Weights of a small GPT-style language model, trained from scratch on English Wikipedia.
Training: a variant of Muon for these matrices, 146M tokens, 8603 steps.
Each number is 128 + 24 x the weight over its row's rms, rounded and kept within 0 to 255. Layers, rows and columns count from 0. The size above them is the row's rms in percent of the matrix's.

# layer 17 MLP down (transposed), 192x64, rms 0.18, rows 67-101, columns 0-63
size [ 95 102 109 113  96 101  90 104  91  87  92  89  85 101 102 100 114 110  97 101  90  95  96 109  87  94 115 108 104  87  95 103  99  95  96]
[[ 96 122  92 111 141 160 130  95 129 109 157 140  93 109 122 130 105 179  82 158 145  54 109 117 134 117  98 154 128 145 120 149 134 135 135 146 129 115 109 184 107 130  97 145 131  85 144 116 103 123 121 126 129 140  98  90 108 153 144  98 112 131 116 108]
 [ 78 124 138 113 124 141 185 166 102 158 160 149 142 141 122 103 130 135 119 115 128 105 173 118 110 103 126 123 125 136 124 130  79 126 144 177 108  97 109 106 173 143  99 135 145 113 114 111 142 124 148 124 136  78 112  89 110 138 119 158 112 168 105  99]
 [140  71 128 131 114 139 119 117 128  94 153 159 150 146 122 157 188 102 143 132  99 126 168 120 186  97 146 101 127 132 100 150  83 143 114 118 139 108 142 116  94 145 123 135  85 111 121 126 111 140 150 157 117  98 131  93 135 103  88 103 131 125 138 153]
 [165 118 119 131 131 160 151 135 145 147 112 120 128 114 117  90 142 159 133 117  94 141 122  90  94 143 101  70 114 115 102  75  82 104 122 106  77 146 143 150 131 156 150 151 133 106 149 131 113 143 181 127 107 105  94 102 127 133 150 131  97 129 113 135]
 [109 126 103 126 127  91 139 155 121 113 136 107 137 128 136 143 152 104 167 155 157 133 143 128 168 107 101 182 124 140 114 117 166  99 114 128  83  94 153 171 125 135 138 135 102 106  99 127 130 108 145 154  91 177 142 150 136 115 163 162 109 161 129 167]
 [139  78 144 103 153 136 160 133  79 102 126 173 140 138 135 130 120 151 161 139 122 128 115 144 179  85  71 120 102 128 105 127 162 144 117 116 139 166 135  80 153 125 129 124 159 162 135 139 122 151 105  94 105 109 143 173 132 141 113 137 114 113 118 130]
 [116 167 131 189 116 175 119 155 123 123 135 123 129 123 175 156 145 155 122 152  92  97 132 130 100 167 134 192 142 115 147 158 143 145 157 105 136 107  93 149 162 146 135 131 110 129 137 134 123 139 143 116 142 147 137 112 140 115 134  99 175 156 150  94]
 [104 118 144 116 163 144 165 129 108 136  84 124 107  93 170 115 168 142 124 148 145  87 126 108 122  92 123 111  96  93 110 144 104 130 131 123 148  83 115 117 143 145 146 158 100 134 120  97 104 101 136  96 147 140  89 171 148 160 100 168 130 152 140 148]
 [ 82 108 105 125  98 135 134 123 108 106  83 114 117 114 154 118 138  99 116 168 111 113 117 151 119 176 140 161 116 132 148  77 179 154 156 154 159 182 147 113 121 132 127 103 127 130 106 127 157 179 129 152 145 157 139 133 136 107 156 159 137 123 136 132]
 [125 141 116 114  93 154 122 159  81  94 103 110 125 120 136 159 146 137 119 127 153 149 106 157 130 114 163 133 118 115  95  77 139  94 136 148 146  69 131 104 130 161 125  92 138 114 167 112 130 124 173 116  90 134  97 146  99  91 109 119 122  98 121 155]
 [108 126 126 177 137 146 149 127 130 131 112 178 111 169  95 103 118 157 159 147 115 115 138  85  93  99 135  99 123 142 125 134 104 127 143 147  97 109 137 147  84 119 110 119  69 105 150 153 118 141 168 151 144 144 135 186 144 150 143 128 131 145 124 100]
 [ 99 148 126 129 130 136 136 161 111 155 133 143  80 110  92 140 108 125 137 143 163 138 168 129 137 101 121  94 153 122  72 136 158 133  92 129 114 143 144 132 116 137 145 118 207 145 132 120 160 104 145 140 105  99 117 127  81 124 129  85 139 152 126 162]
 [137 131 160 109 142 129 113  91 118 132 147 101 157 146 148 132 113  94 153 122 101  99 108  82 119  94 124 110 126 132 153 134  81 120 129 135 115 141 118 119 115 137 145 133  89 167 126 108 100 100 145 150 107 164 142  70 118 173 171 136  89  82 132 140]
 [124 107 149 113 121 136 167 131 152 128  63 128 134 141 129 119 180 153 133 122 171 106 103 120 158 142 144 143 107 119 114 102 124 163 107 172 138 132 141  81 118 143 139 125 111 179 145 167  99 114 130 119 140 126 116 130  99  74 133 126 171 143 121 161]
 [138 110 120 142 132 165 125 124 135 108 114 137 115  91 125 126  81 132 160 100  86 108 134 110 150 145 155 128 147 165 145  80 101 111 154 128 105  83 135 144 116 156 120  82 133 118  75 138 135 110 143 139 131 160 100  78 126  96 156 113 102 101 121 157]
 [148 103 127  81 134 135 100 122 152 118 154  63 120 128 146 126  89  67  94 107 130 117 152  82 119 125 162 126 126  96 133  76 122 127 132 151 154 143 112 145 130 128 115 120 127 128 120 103 167 149 146 125 154 102 128 130  85 115 131 125 124  71 121 139]
 [142  94 147 127 105 145 129 124 112 131 109  99 124 107 125 114 148  79  98 121 146 133 104 125 147 137 156 130 137 137  97 101 139 141 130 124 121 128 111 180 187 111 154 114  83 102 132 164  75  98 159 112 138  77 136 109 103  93 128 158 155 155 118 132]
 [136 127 113 118 122 102 165 148 161 121 100 144 150 128 109 132 113 159 131 177 132 164 134 127 153  98 110 160 112 106 104  75 141 154  75 114 156  77 119 126 144 136 108 102  61 128 127 128 152  87 153 121 142 155 147 108 118 119 138 114 112 112 124 117]
 [134 139 108 137 101 130 110 160 129 146 117 150 158 128 105 104 127 143 138 138 119 123 155 120 115 145 124 114 134 106 126 150 107 120 128 124  97 113 114 130 129 135  61 128  71 153 111 140  92  72  96 134 152 170 147  78 105 116 116 187  91 113 100 129]
 [144 137 138  93 111 146  93 151  96 139 143 144 134 163 139 122 113 160 161  85  81  73  87 145 112 106 128 145 142 101 107 152 165 101 140 103 132 121 121 126 118 137 128 119  99 166 120 124  93  95 154 133 158 119 112 119 124 114  94 147 159 115 102 170]
 [189 129  65 133 122 124 148 142 119 152 116 127 125  98  91 116 153 125 138 141  93 144  92 143 109 133 142 172 100  99 103 108 103 138 115 161 148 124 112 127 113 150 130 134 108  92 121 182 113 163  84 143 153  82 130 123 128 119 159 121 132 136 150 126]
 [125 118  84  89 145 114 139  81 110 158  96 104 123 119 112 147 167 128 132 132 169 142 115 133 148 132  80 131 138 135 122 103 159 140  92 143 111  76  95 123 161 144 180 135 107 122 125  88 139 134 124 126 151 136 154 111 163 133 103 166 142 162 112 143]
 [130 123 161 140 145 130 145 140 107 121 114 129 169 103 153  75 110 174 172 119 128 139 130 128  95 120 145  60  92 145 122 173 132 135 125 114 155 109 157 164 149 118 125 123 120 142 163 149 114 112 171 110 142 122 102 161 155 103 159 122 120 159 120 118]
 [178 143 130 128 125 142 126 138 116 132 139 123 114  83 156 106 183 155 126 120 137 142 134 145  94 122 158 127 123 134 129  86 129 113 148 128 114  26 125 136 152 145 130  91  99  94 149 149 112 131  96 118  94 114 152 123 146 133 131 121 119 115 158 105]
 [122 115 161 157 150  74 159 121 130 136 133 128 170  90  97  91 118 123 152 128 134 169 100 103 141 116 164 138 122  86 146 112 105 116 141 121 150 169 133 104 116 117 165 131 119 130 127 131 177 117 108 124 101 115 137  71 119 128  94 157 146 108  93 112]
 [144 124 117 155  98 132 101 133 156 148 143 125 118 151 105 117 201 132 132 110 190 117 142 119 154 129 121 160 153 105 107 118 132 104 113 134 118  99 168  87 126 144 113 131 103 132 113 161 139 124 161 158 132  88 127 150 155 152  92 133 118 142 132 186]
 [105 140 107 140 136 107 130 178 115 124 126 127 131 146 146 126 132 115 115 140 179 155 110 158 154 117 110 137 158 160 134 158 123 134 164 101 111 106 106 106 136  96 155 156 102 142 152 115 135 105  80 119 132  87 140 164 160 121 130 175  94  98  96 176]
 [123 127 138 105 127 137  98 132 146 103 107 155 161 155 101 106 139  97 130 131 112 104 128 101 112  60 131 119 110  60 120 103 123 143 106 110 122 128 137 143 131 122 123 112 100 180 129 112 123 154 145 119 135  91 168 133 154 114 120 125 175 175  87 133]
 [105 152 101  70 139 120 156 132 110  72 121 145 122 138 115 138  99 114 171 151 138  96 151 104 131 146 133 114 131 114  70 165 114 130 187 154 127 142 141 113 117 131 123 144  88 166 134 108 127 136 128 171 118  91 125 161 129 140 128 134 129 135 164 109]
 [126 101 123 190 126 149 101 110 128 118 112 100 145  98 151  97 133 158  81 116 143 107 130 100 116 186 165  90 141 163 172 154 130 148 136 124 106 114 148 124 139 128 142 117 104 140 149 121 135 113 166 139 133 135  72 139 117  96 161 142 123 134 101 109]
 [132 122 109 121 160 148 111 119 160 127 116 163 122 122  87 188 141 124 140 133 149 135 147 139 119  97 186 131 149 107 125 127 126 115  75 141 153 134 120 140 110 119 157 135 186 147 127 131 140 158 108 116 113  79 144 146 145 110 122  81  98  99 170 114]
 [ 94 111 115  92 101 109 111 147 118 152 189 167 145 172 115 145 106 130 129 123 102 153 163 124 154 143 108 125 117 124 154 138  87 152 146  70 135 112  86 120 128  92 125 126 115 139 100 132 135 142 103 105 134 174 145 139 122  91 103 131 116 160 112 103]
 [163 103 103 146 147  90 131 148 141 138 120 132  93 141 114 153 138 143 133 124 139 141 144 141 129 120 145 119 118 126 110 103 121 163 152 141  72  89  72 132  92 128 178 121 152 118 146 188 136 137 142 136 123 137 107  59 134 108 139 101 100 111 120 141]
 [ 95 121 133 153 146 105 150  94 104 144 124 113 147 109 137 129  90  86 171 137 137 143 138 119 117 108 136 169 123 123 129 105 122 126 133 151  77 145 165 106  84  95 114  99  97 122 106  91 117 132 108 111 129 115 132  72 172 178 121 117 120 142 149 103]
 [151 163 153 142 156 137 125 167  61 150 149 145 137  93 155 109 102 127 159 131  81 143  67 114 112 105 117 168 151 135 137 148  92 111 153 110 140 120 109 125 123 106 120 134 128 156 126 158 121 118 157 129 126 119 128 107 146 131 193 120 118 137 131 105]]
# layer 17 MLP gate, 192x64, rms 0.505, rows 68-102, columns 0-63
size [101 107 101  98  97  94 100 104  97 100  94  90 100 102 101 100 107 107  97  92  97 105  97  94  96 105 102 101  96  91  93  96 102  94  97]
[[ 96 116 153 131 171 122 166 146 148 127 141 120 129 127 149 128 147  95 138 136  96 105 161 147 151 166 142  84 113 161 170 181 144 132 151 136 148  98 120 112 165  80 102 139 146 114 112  87 117  90 133 105 141  98 138 138 125 136 109 136 167 127 116  97]
 [129  91 108 134  86  96 154 153 136 149  93  93 117 110 165 131 127 125 102 140 146 119 112 133 115 162 138  97 167 153 103 142 161 108 164 119 121 121  82 165 146 125 140  97 127 129 113 134 120  94  97 126  99 121  75 124 146 143 174 113 136 138 151 169]
 [132  88 112 154 130 123 172 129 148 141 110 110 118 110 110 107 137 156 113 141 147 142 118 118 120 130 120 133 124  88 130 144 139  81 114  91  95 121 119  97 148 129 155 111 159 120 130 130 104 169 123 107 133  93 142 153  38 100 127  98 102 170 135 113]
 [125 145 110 126 152 125 124 152 107 120 117  86 116 106 119 103 127 122 113 174 130 146 174 131 127 114 168 176 129 123 123 104 107 164 157 172 103  88 143 168 113 138 132 170  95 123 103 172 125 114 162 154 143 140 168 121 130 131 153 102 161 152 124 145]
 [ 93 129 116 160 115 118 132  89 183 131 107 129 121 141 130 140 117 112 100 120 129  92  86 122 121 101 126  99 154 131 156 137 131 114 139 104 139 115 127 124  99 163 101 182 161  96 123 149 179 142 111 164 102 109 105  85 130 113 114 107 174 125 154 146]
 [114 104 118 157 153 108 134 150 137 151 146  88 129 124 125 120 151 118 110 122 144 136 103 188  95 129 154 142 166 152 111 131 135 104 150 133 136 129  98  97 139 181 159  83 169 166  85 132 135 135 105 111 145 108 118 110 126  95 103 108 164 133 147  92]
 [120 127 144 131 126 154 132 150  91 141 104  98 125 127 134 166 142  91 106 127 136 100 109 131 145 119 156  78 130 176 171 160  92 134 145 113 144  90 128 127 107 122 172 170 158 120 136 162 141 143 115 110 127 136 156 157  97 193 150 142 127 140 142 119]
 [131 151 131 141 145 114 176 148 103 157 129 110 157 110 125  87 125 137 128 118 125 155 140 140  91 154 119 160 149 110 115 167 107 132 144 151 113  81 110 122 111 146 151 133 157 111 152  87  94  96 167 130 139  97  89 137 137 160 127 104 177 169 112 148]
 [149 152 131 150 134 106 104 125 125 102 147 125 112 125 112 115 140 158  75  99 115 111 136 138  78 164 155 167 154 119 125  79 134 165 111  77 154  95 121 163 127 120 133 133 158 151 132 113  86 130 160 134 154 125 131 108 131 114 176 107 123 136 172 124]
 [140 160 136 109 161 122 127 102 111 113 163 119  86 131 100 101 165 141 111 105 109 130 146  67 147 114 134 131 143 126 124  81 162 125 146  72  94 127  95 170 139 172 145 155 152 127 135 120 124 152 120 105 126 114 160 114 169 150 144  99 142 136 112 130]
 [ 92 124 113 140  89 122 104 104  93 162  86 143 119  84 102 141  90  96 125 108 151 104 141 129 137 163 127 129 146 126  96 118 140 133 150 140 132  88  78 157  78 138 132  93 132 115 164 145 155 120 132 144 116 110  98 158 112 141  97 111 156 106 120 101]
 [127 149 148 130 118 147 142 121 154 167 128 154 140 121 122 147 127  86  66  99 162 141 141 150 106 147 140 163 114 136  98 139 116 113  98 127 145 105 151 104  91 131  94 168 152 113 127  95 105 129 177 148 122 107 108 171 121 133 100  98 124 124 111  76]
 [142 109 116 166 110 158 121 126  91 112 107  69 114 148  78  77 176 107 127 127 150 136 125 146 116 111 153 108 114 115 140 135 131 125 130 137 131 128 151 121 178 131 141 151 162 149 122 160 160 126 171 133 153 106 139  91 111  98 156 128  90 124 159 119]
 [146 165 137 104 142 156 137 143 113 109  94 134 101 130 126 142 146 105 104 141 145 113 160  99 122  79 147 120 101 101 116 124 130 112 129 169 142 107 111 135 102 122 150 115 145 101 154 117 135 107 127 166 114 104 177 113 178 189 136 158 115 106 180 126]
 [118  74  91 110 121 125 173  72 124  96 114 124 120 149 132 130 124 151 142 121 135 136 133 137 119 111 137 147  88 150 134 161 124 146 133 114 115 147 175 128 142 152  90 154 100 104 122 133 156 160 147 106 128  76 180 136 142 119 143 146 156 139 179 117]
 [ 83  96 127 135 170 115 125 112 126 112  85 140 133 128 127  97 186 171 121 159 101 160 159 142 115 148 168 107 140 133 128 150 111 142 129 118  93 138 153 142  82 137 160 142 100 114 141 107  98 103 122 113 122 115 109 161 167 115 147  90 122 128 152  99]
 [ 70 135 114 132 124 134  89 130 136 115 131 110 119 111 133 106  79 126 158  71 162 109 146 137 107 147 182 124 165 129 100 143  92 129 150 141 118 156 142 125 127  92 159 149 127 127 118 117 136 165 101 168 133 102 107 161 105 103 137 146 148 157 101 117]
 [ 82  92 133 125 134 131 114 141 172 102 122 156 163 151 147 102 139 103 141 177 136  93 112 124 129 113 174 103 145 136  96 158 105 154 108 111 101 159 143 104 142 110 140 112 100 119 128 142 162 126  65 121 146  97 121 116 109 170 142  99 147 125 142 137]
 [155 111 147 143 101 179 128 145 127 174 105  85 152 143 139 111  96 146 144 140 117  89 140 121 120 110 169 117 137 126 157 116 161 183 107 163 102  99 165 164 147 175 129 115 126 127 128 132 124 100 138 124 120 112 185 127 128 120 147 105 142 138 147 143]
 [ 98 197 150 152 110 172 164 106 127  88 121 123 155 130 109 145 118  88 140  95  98 156 110 143  89 134 133 116 131  97 114 149 126 119 144 151 113  96 103 131  96 148 146 124 120  98 133 114 108 132 100 138 117 147 118 107 129 143 185  94 101  98 137 142]
 [100 118 167 148 165 157 130 147 107 118 143 112 138 106 138 129 115 108 149 102 148 115 139 111 156  98 130 135 150 127 139 142 111 110 153 114  97 178 168 154 215 125 131 119 166 133 149 148 130 112 153 118 136 104 108 116 155 102 172 139 111 137  89 122]
 [ 89 147 151 123 145 132 140 143 129 115 155  95 130  92 114  81 106 129 155 130 156 101 123  91 121 115 134 145 123 122 138 123 110 159 144 139 145 148 130 142 157 147 121  90 136  78 117 150 121 106 159 129 128 153 129 195 149 176 181 118 148 140 170 107]
 [104 142 114 147  93 139 124 123  87  73 101 147 215 145 145 130 114 109 101 104 143 141 139  75 116 111 162 106 137 151 115 144 134 130 126 112 138 133 114 124 103 112 147 167 139 108 142 130 108 104 131  90 157  78 107 105 119 146 116 137 130 108 128 121]
 [137 134 114 155 178 141 146 111 120 157 131 154 155  87  63 137 152  85 125 141 170 128 139 127 116 124 137 114 149 131 124 141 117 118 151 140 111 155 148 119 101 151 100 123 152 171 102  99 128 129 140 111 199 154 124 138 115 166  97 117 112 125 115 100]
 [194 138 124 123 147  90  91  98 146 135 147 115 144 116 147 142 125 107 127  89 153 113 107 166  94 122 114 112 115 157 144  96 146 141 146 116 165 126 106  98 147 139 149 102 124 129 214 109 158 143 158 122 117 114 139 125 156 129 148 120 110 116 140 106]
 [123 149 135 116 135 198 144 120 149 101 115 143 126 109 138 129 148 108 172 130 139 114 103 107 116  79 133  93 147 135 123 112 154 144 144 127 105 141 121  54 175 110 168  93 169 119 100 120 123 108 141 109 104 104 137 114 159 111 127 152 111 142 116 134]
 [106 125 163 130 182 148 143 107 156 125 116 121 130  94  99 107 109 109 127  99  69  97 138 137  86 170 132 111 173 151  75 119 145 137 125 165 121 150 144 140 126 117 116 135  99 113 127 119 125 123 107 123 156 125 141 124 133 120 112  67 118 163 157 151]
 [ 90 108  86 114 127 126 134 145 165 125  89 165 139 109 110 148 145 138 120 149 137 148 176  83 124 146 151 117 129 105 126 144 135 127 111 149 161 178 138 147 138 161 155 134 119 133 165 144 126 121 124 154 190 115 165 137 107 109 150 133 156 101 137  82]
 [120  89 131 157 131 159 107 134 102  75 133 110 147  92 108 171 134 149 122 142 157  92 100 106  94 148 120 128 145 172 137 115 133 102 109  91 145  89 161 130 138 154 155 127 155 139 109 141 141 109 151 147 142 132 112  84 116 147 142 132 168 153 162 102]
 [128 118  81 130 100 129 108 147 105 111 142  97 129 152 147 111 160 109 141 107 138 131 149 137 122 158 105 128  88 154 163 166 107  88 194 115 115 142 159  92 129  88 116 130 135 131 120  97  96 108 183 147 128 134 116 120 139 181 112 124 125 141 114 122]
 [146 143 148 118 161 116 157 109 117 122  77 128 153 102  99 149 142 126  91 140 152 120 105 123 107  99 160 121 132 138 189 122 181 153 139 119  95 147 136 164 121 140 151 143 123  97 134 134 103 127 156 147  92  93 133 122 146 122 144 134  95  63 137 136]
 [116 157  88 109 131 172 132 115 144 134 128 154 106 137 140 106 133 106 145 130 151 113 160 125 152 162  91 102 112 134 196 146 121 124 131 128 131 163 168 125 182  98 162 165 143 120 111 137 123 165 114  99 124 115 151 134 144  77 145 150 105 153 140 126]
 [ 88 101 128 129 131 108 136 131 196  92 104 159 170 120 130 168 192 107 144 132 105 142 160 131 103 128 134 118 159 129 128 115 143 129 141 135 101 117 135 124 102 180 105  98 115 101 153 165 119 132 121 125 122 125 150 105 111 109 121 110 104 139  99  87]
 [118 129  89 136 113  81 123 141 137 124 159 132  85 161 131 156  80  98 109 107 148 135  71  88 117  99 135 103  95 100  93 121 191 152 106 122 110 147 107 134 127 131 151 114 119 126 153 138 100 170 126 112 123  97 127  98 133 114 125 135 102 124 113 124]
 [119  93  83 129 149 127 140 144 148 124 142 125 148 144 133 147 157 165 129 137 126  99 122 144  86  85  89  96 117 101 119 135  88 120  95 161 164 137 151 111 142 132 115 105 168 128  78 114 129 121 105 148 107  93 159 156 143 135  80 121 151 127 151  96]]
# layer 17 MLP up, 192x64, rms 0.558, rows 68-102, columns 0-63
size [115 109 115  87 112  93 103  92  89  91  84  79 100  98 101 123 104  96  97  89  91  97 107  92  91 108 106 102  93  95 103  97  95  95  90]
[[ 92  96 144 125 108 129 170 107 143 154 129 141  83 131 151 147 128  65 121 152 117 109 130  83 136 106 137 107 126 127 130  96 148 125 136 166 130 121 134 135 209 146 101 130 149 127 124 138 127 157 176 132 116 117 129 101 101 126  92 130 144 170 134 129]
 [139 105  90 143 129 115 121 137 142 132 167 119 128 135  82 116 102 100 144 117 179 141 110 139 143 144  99 132  66 123 102 134 167 152 120 116 126 131  97 171 135  95 156 131 113 182 120  86 176 123 136 108 169 134 128 146 129 110 112 160 139 105 135 132]
 [110 158 100 128 114  78 118 111 101 119 130 108 133 115 115 176 116 123 134 146 158 118 179 147 133 140 162 158 192 104 119 126 158 158 112 146 134 116 109 108 133 136 111 121 110 162 138 131 173 137 120 107 146 145 145 113 179 148  70 134 146 109 123 117]
 [158 177 162  95 182 155 110 111  91 136 114 106  97 123 127 120 150 123 112 136 110 124 187 133 129 160 152  93 109 114 155 119  90 119 147 107 128 148  88 159 116 134  91 108 151 133 131 158  95 109 130 115 112 144 160 146 109 143 105 103 138 117 157 136]
 [123 147 143 141 108 145 124 123 159 134  92 117 125 130 126 131 137 131 136 129 137 167 118 133 136 139 135  71  90 144 132 166 103  97 170 126 156 139 103 123 121 160 128 124 187 144 170 124 167 148 142 147  53 132 107 105 101 118 105 131 175 134 137 135]
 [134  92 135  75 163 111 131 110 157 102 101 112 136 102 112 122 123 136 165 101 113 128 152 156 117 146 128 118 104 150 138  66 163 102  84 139 138 139 145 120 117  73 137 130 113 153 158 113  86 147 125 103 138 107 129 148 118 123 156 128  92 165 101 144]
 [165 115 127 135  94 126 148 107 135 120  85 123  96 138  93  99 111 138 109 142 139 128 103 129 124  96  86 122 130 156 178 121 162 111 151 129 104 125 120 100 105  94 195 139 153 129 128 162 158 117 124 124 105  92 143 148 134 153 163 141 160 149  89 135]
 [141 133  94 101 142 106 133 125  99 132 118 173  75 125 127 135 171 120  93  79 105 120  96 131 118 155  97 142 157 100  99  82  92 107 163 124 132 128 100 122 119 124 123  86 136 125  98 127 127 107 158  96 124 120 113 110 134 105 116 154 122  75 153 122]
 [189 129 166 154 163 104 123 131 123 124 142  99 134 149 126 123 145 135 127 126  77  75 166 147 103 133 133 135 118 137 113  80 138 142 137 123 165  46 135 102 109 119 152 124 111 102 143 111 159 118 135 165 121 123 134 103 153 109 146 142 122 137 130 121]
 [115  95 102 162 120 131 150 152 136 167 111 125 146  90 126 163 111  95 141 125  90 139 115 116 155 105 152 108 128 130 153  99  74 162 123 192 167 125 161 113 100 130 118 127  96 110 148 176 128 130 110 144 126 131 123 136 130 109 128 163 129 169 127 104]
 [154 138 150 160 112 100 114 121 121 110 126 148 139 129 168  99 138 127 122  97 113  87 118 111 169 133 112 110 134 208 177 127 122 151  93 124 125 124 151 161 116 149 124 123 128 146  94 113 108 129 132 180 158 105 143 108 152 148 116 167 117  90 123 119]
 [131 163 130 131 132 119 122 135  98 177 115 128 134 104 129  84 148 134 124 145  92 107 128 117  74 123 122 122 152  90 157 137 197 130 130 163 128 152 108 115 125 124 191  94 120 130 133 157  93 118 116 115 158 154 127 145 130  78 104 119 117 133 132 156]
 [111 134 111 138 141 113 112 109 132 144 143 120 118 149 143 110 160 107  91  68 126 119 115 127 108 115 137 176 135  75 135 121 155 139 158 164 135  64 113 154 106 160 159 118 124 122 144 105 178 112 127 118 149 130 165 150 127 129 125 141  85 114 163 158]
 [148 113 159 137 101 100 140 105 124 131 136 151 117 136 150 111 108 126 142 152 128 142  90 152 175 174 125 105 130 128 102 106 110 114 140 108 164 186 144 111 105 129 158 136 160 171 119  76 138 166 103  94 153 136 106 155 101 102 119  92 109 145 136 126]
 [119 122 122 143 110 115 128 139  81 104 100 115  79  97 115 157 142 160 114 121 175 120 134 159 162 167 124 137  95 153 145 181 108 142 105  83 114 121 163 121 107 148 124 149 165 101 118 124 135 137 116 158 149 123 108 124 134 182 124 128 118 154 102 155]
 [118 113 103 152 137 114 121 119 133 141 102 162  96 151 124 155 106 102 165 121 150 137  95 106 118 112 147 185 117 120 137 125 104 118 136 124 116 135 120 162 123 153  84 148 172 108  88 198 129  95 128 115 124 139 146  90  99  98 134 153 143 101 154 153]
 [120 118 140 126  91 130 155  95 171 132 137 151 134 129 136  92 113 148 138 139 101 141 121  67 160 148  85  96 129 124 139 153 177 151 121 151 123 120 142 129 144 149 116  97 112 191 166  74 138 104 154 133 110 104 141 103 152 114 134 113 104 129 144 128]
 [103 156 110 135 159 157 142 128 167 125 116 123 150 170 117 115 134 123 137 154 111 134 162 184 101 118 147 153 147 118 140 151 115 161 109 144 121 107 195 120 114 156 149 156 153 127  73 108 118 100 107 116 140 101 154 130 102 102 146 141 151 161 120 101]
 [105 153 151 167 101 142 174 121 100  87 118  66 120 141 180 126 115  81 149 142 106  95 117 136 122 142 146 121 119 113 147 144 115 137 112 139 104 105 149 105 144 120 120 153 112 126 147 181 176 176 137 130 106 119 110 119 126 102 141 116 149 125 150 117]
 [167 109 139 100 132 128 113 150 169 113 169 177 108 125 165 107 135 165 166 124  98 109  65 140 112 143  93 110 162 151 124 105 135 138 193 113 144 133 144 116 123 116 147 125 146 150 145 111 108  95 139 146 130 121 109 136 167 140 100 142 125 112 119 134]
 [ 93 168 165 129 110 112  92  95  95 114 173  96 139  88 134 105 137 121 104 154 122 145 127 165 114 139 106 118 133 166 132 151  97 120 135 116 129 175  93 135 113 135 120 110 119 149 162 144 128 137 100 175 126 139 144  97 122  93 155 101 118 130 152 172]
 [ 87 117 127 124 132 184  92 129 121 117 143 121 141 129 152 124 155 117 123 192 164 146 152 116 146 117  95 101 120 119 129 113 131 117 122 129 158 150 125 124 128 114 125 122 186 159 124 105 118 132 124  70 159 128 114 143  82  98 144 106 183 148 112 116]
 [140 121 112 137  82 150 113 121 140 157 140 153 115 152 118 122 169 189 128 105 107 135 136 113 109 147 146 160 111 103 106 154 158 118 126 148  70 127 145 112 162  84 116 123 109 145  98 145 173 130 138 163 131 136 161 133 140  86 119 128 148 176 113 127]
 [161 147 149 174 107  87 133 131 110  72 106 147 156 140 120 112 139 120 167 126 119  94 115 114 128  89  77 126 103 152 116 188 125 157 149 104 140  98 111 152 118  93 113  93 136 115 113 129 155 126 137 112 122 149 130 128 122 123 171 112 120 124 132 172]
 [ 92 166 128  94 143 102 106 107  88 106 120 139 175 115 120 147 114 139 111 102 104 127 115 126 130 140  95 146 163 110 143 102 145 126 134 122 152 140  99 158 131 141 161 131 106 140 151  87 159 141 122 100 142 120 180 130 119 148 161  87  94 139 140  67]
 [102 164 112 117 155 117 115 150 150  99 129 131 126 114 110 111 112 157 122 141 124 159 118 162 108 119 143 111  75 149 121 113 104 149 141 103 124 108 155 149 147 193 177 149  82 145 113  78  90 132 134 125 162 122 144 141 145 127 148  91 133 161 132 149]
 [158 152 144 134 125 116 115 138 116 126 103 116 150 145 118 143 102 116 128 126 150 109 136 153 175 115 158 142 125  80 114 131 135 116 183  92 126 121 121 219 119 153 110 153 156 154  91 122  95 121 144 108 116 106 115  92 120 135 162 137 143 118 113 162]
 [128 135 150 135 120 170 167 126 142 128 121 139 152 148  85 144 125 106 109 107 107 126 171 112  98 118 141 116 120 150  94 140 127 102 101 142 109 130 172 111 144 134 127 129  98  92 154 177 144 152 126 144 172 143 174 107 111 137 173 139 175  99 111  96]
 [105 156 152 107 171  97 130 126 160 130 106 136 136 104 150  71 118  99 140 127 174 168 159 153 141 121 117 146 109 103 112 114 140 158 115 139 166 119  71 165  85 137 103 111 119 136  84 133 146 105 129 104 157 133 126 165 143 150 133 132 133 122 111 140]
 [120 123 116 143  94 152 129 127 151 113 124 127 173 125 123 115 144  93 141 121  93  83 147 166 151 118 114 145 129 139 132 163 158 155 122 114 146 112 139  82  96 101 114 117 138 141  84 114 111 103 155 112 193 147  72 131 131 150  98 111 158 153 148 116]
 [106 104 102 112 137 124 155 140 156 109 123 103 123 119 119 126 127  92  85 125 121 112 115 114 127 150  99 152 132  92 137 130 165 167  98 148 107 149 129  88 145  92 105 112 113 115 124 132 129  77  90 159  87 107 143 132 129 109 192 170 113 110 153 151]
 [164  99 138 144 153 132 109 139 116 173 132 138 113 130 121 138 139 134 173 183 152 130 102 169 127 149 140 137 164 169 154  74 160 185 122 129 116 136 111 115 109 158 100 106 133 113 134 144 108 134 125  97 113  82 103 103 111 123 116 105 113 112 134 147]
 [121 137 115 156 119 131 175  74  89 139 152 143 136 138 125 109 115 108 101 137 119 106 157 171 134 110 133 147 130 116 109 162 121 118 150 122 176 137 135 124  98 152 140 184 131 105  97 150 124 169 151 173 106 130 128 132 151 157 131 173 166 146 154 132]
 [ 72 152  87 141 127 110 118  90 137 126 140 136 131 165  63 121 125 137 118 138 104 114 160 151 122 158 127 159 134 131 121 134 150 116 134 153 102 129 143  81  93  71 130 134 112 110 151 123 147 145  89 151 137 106  93 102 117 127 138 101 141 157  93 106]
 [ 88 143 112 154  99 158 147 119 122 157 100 102 140 138 118 158 103 125 142 128 127 110  96 174 109  97 119 106 119 125  97 131 128 122 110 113 121 135 175  92 159 104 127 149  98 116 104 171 116 120 160 130  95  91 148 129  92 165  96  86 125 113  92 111]]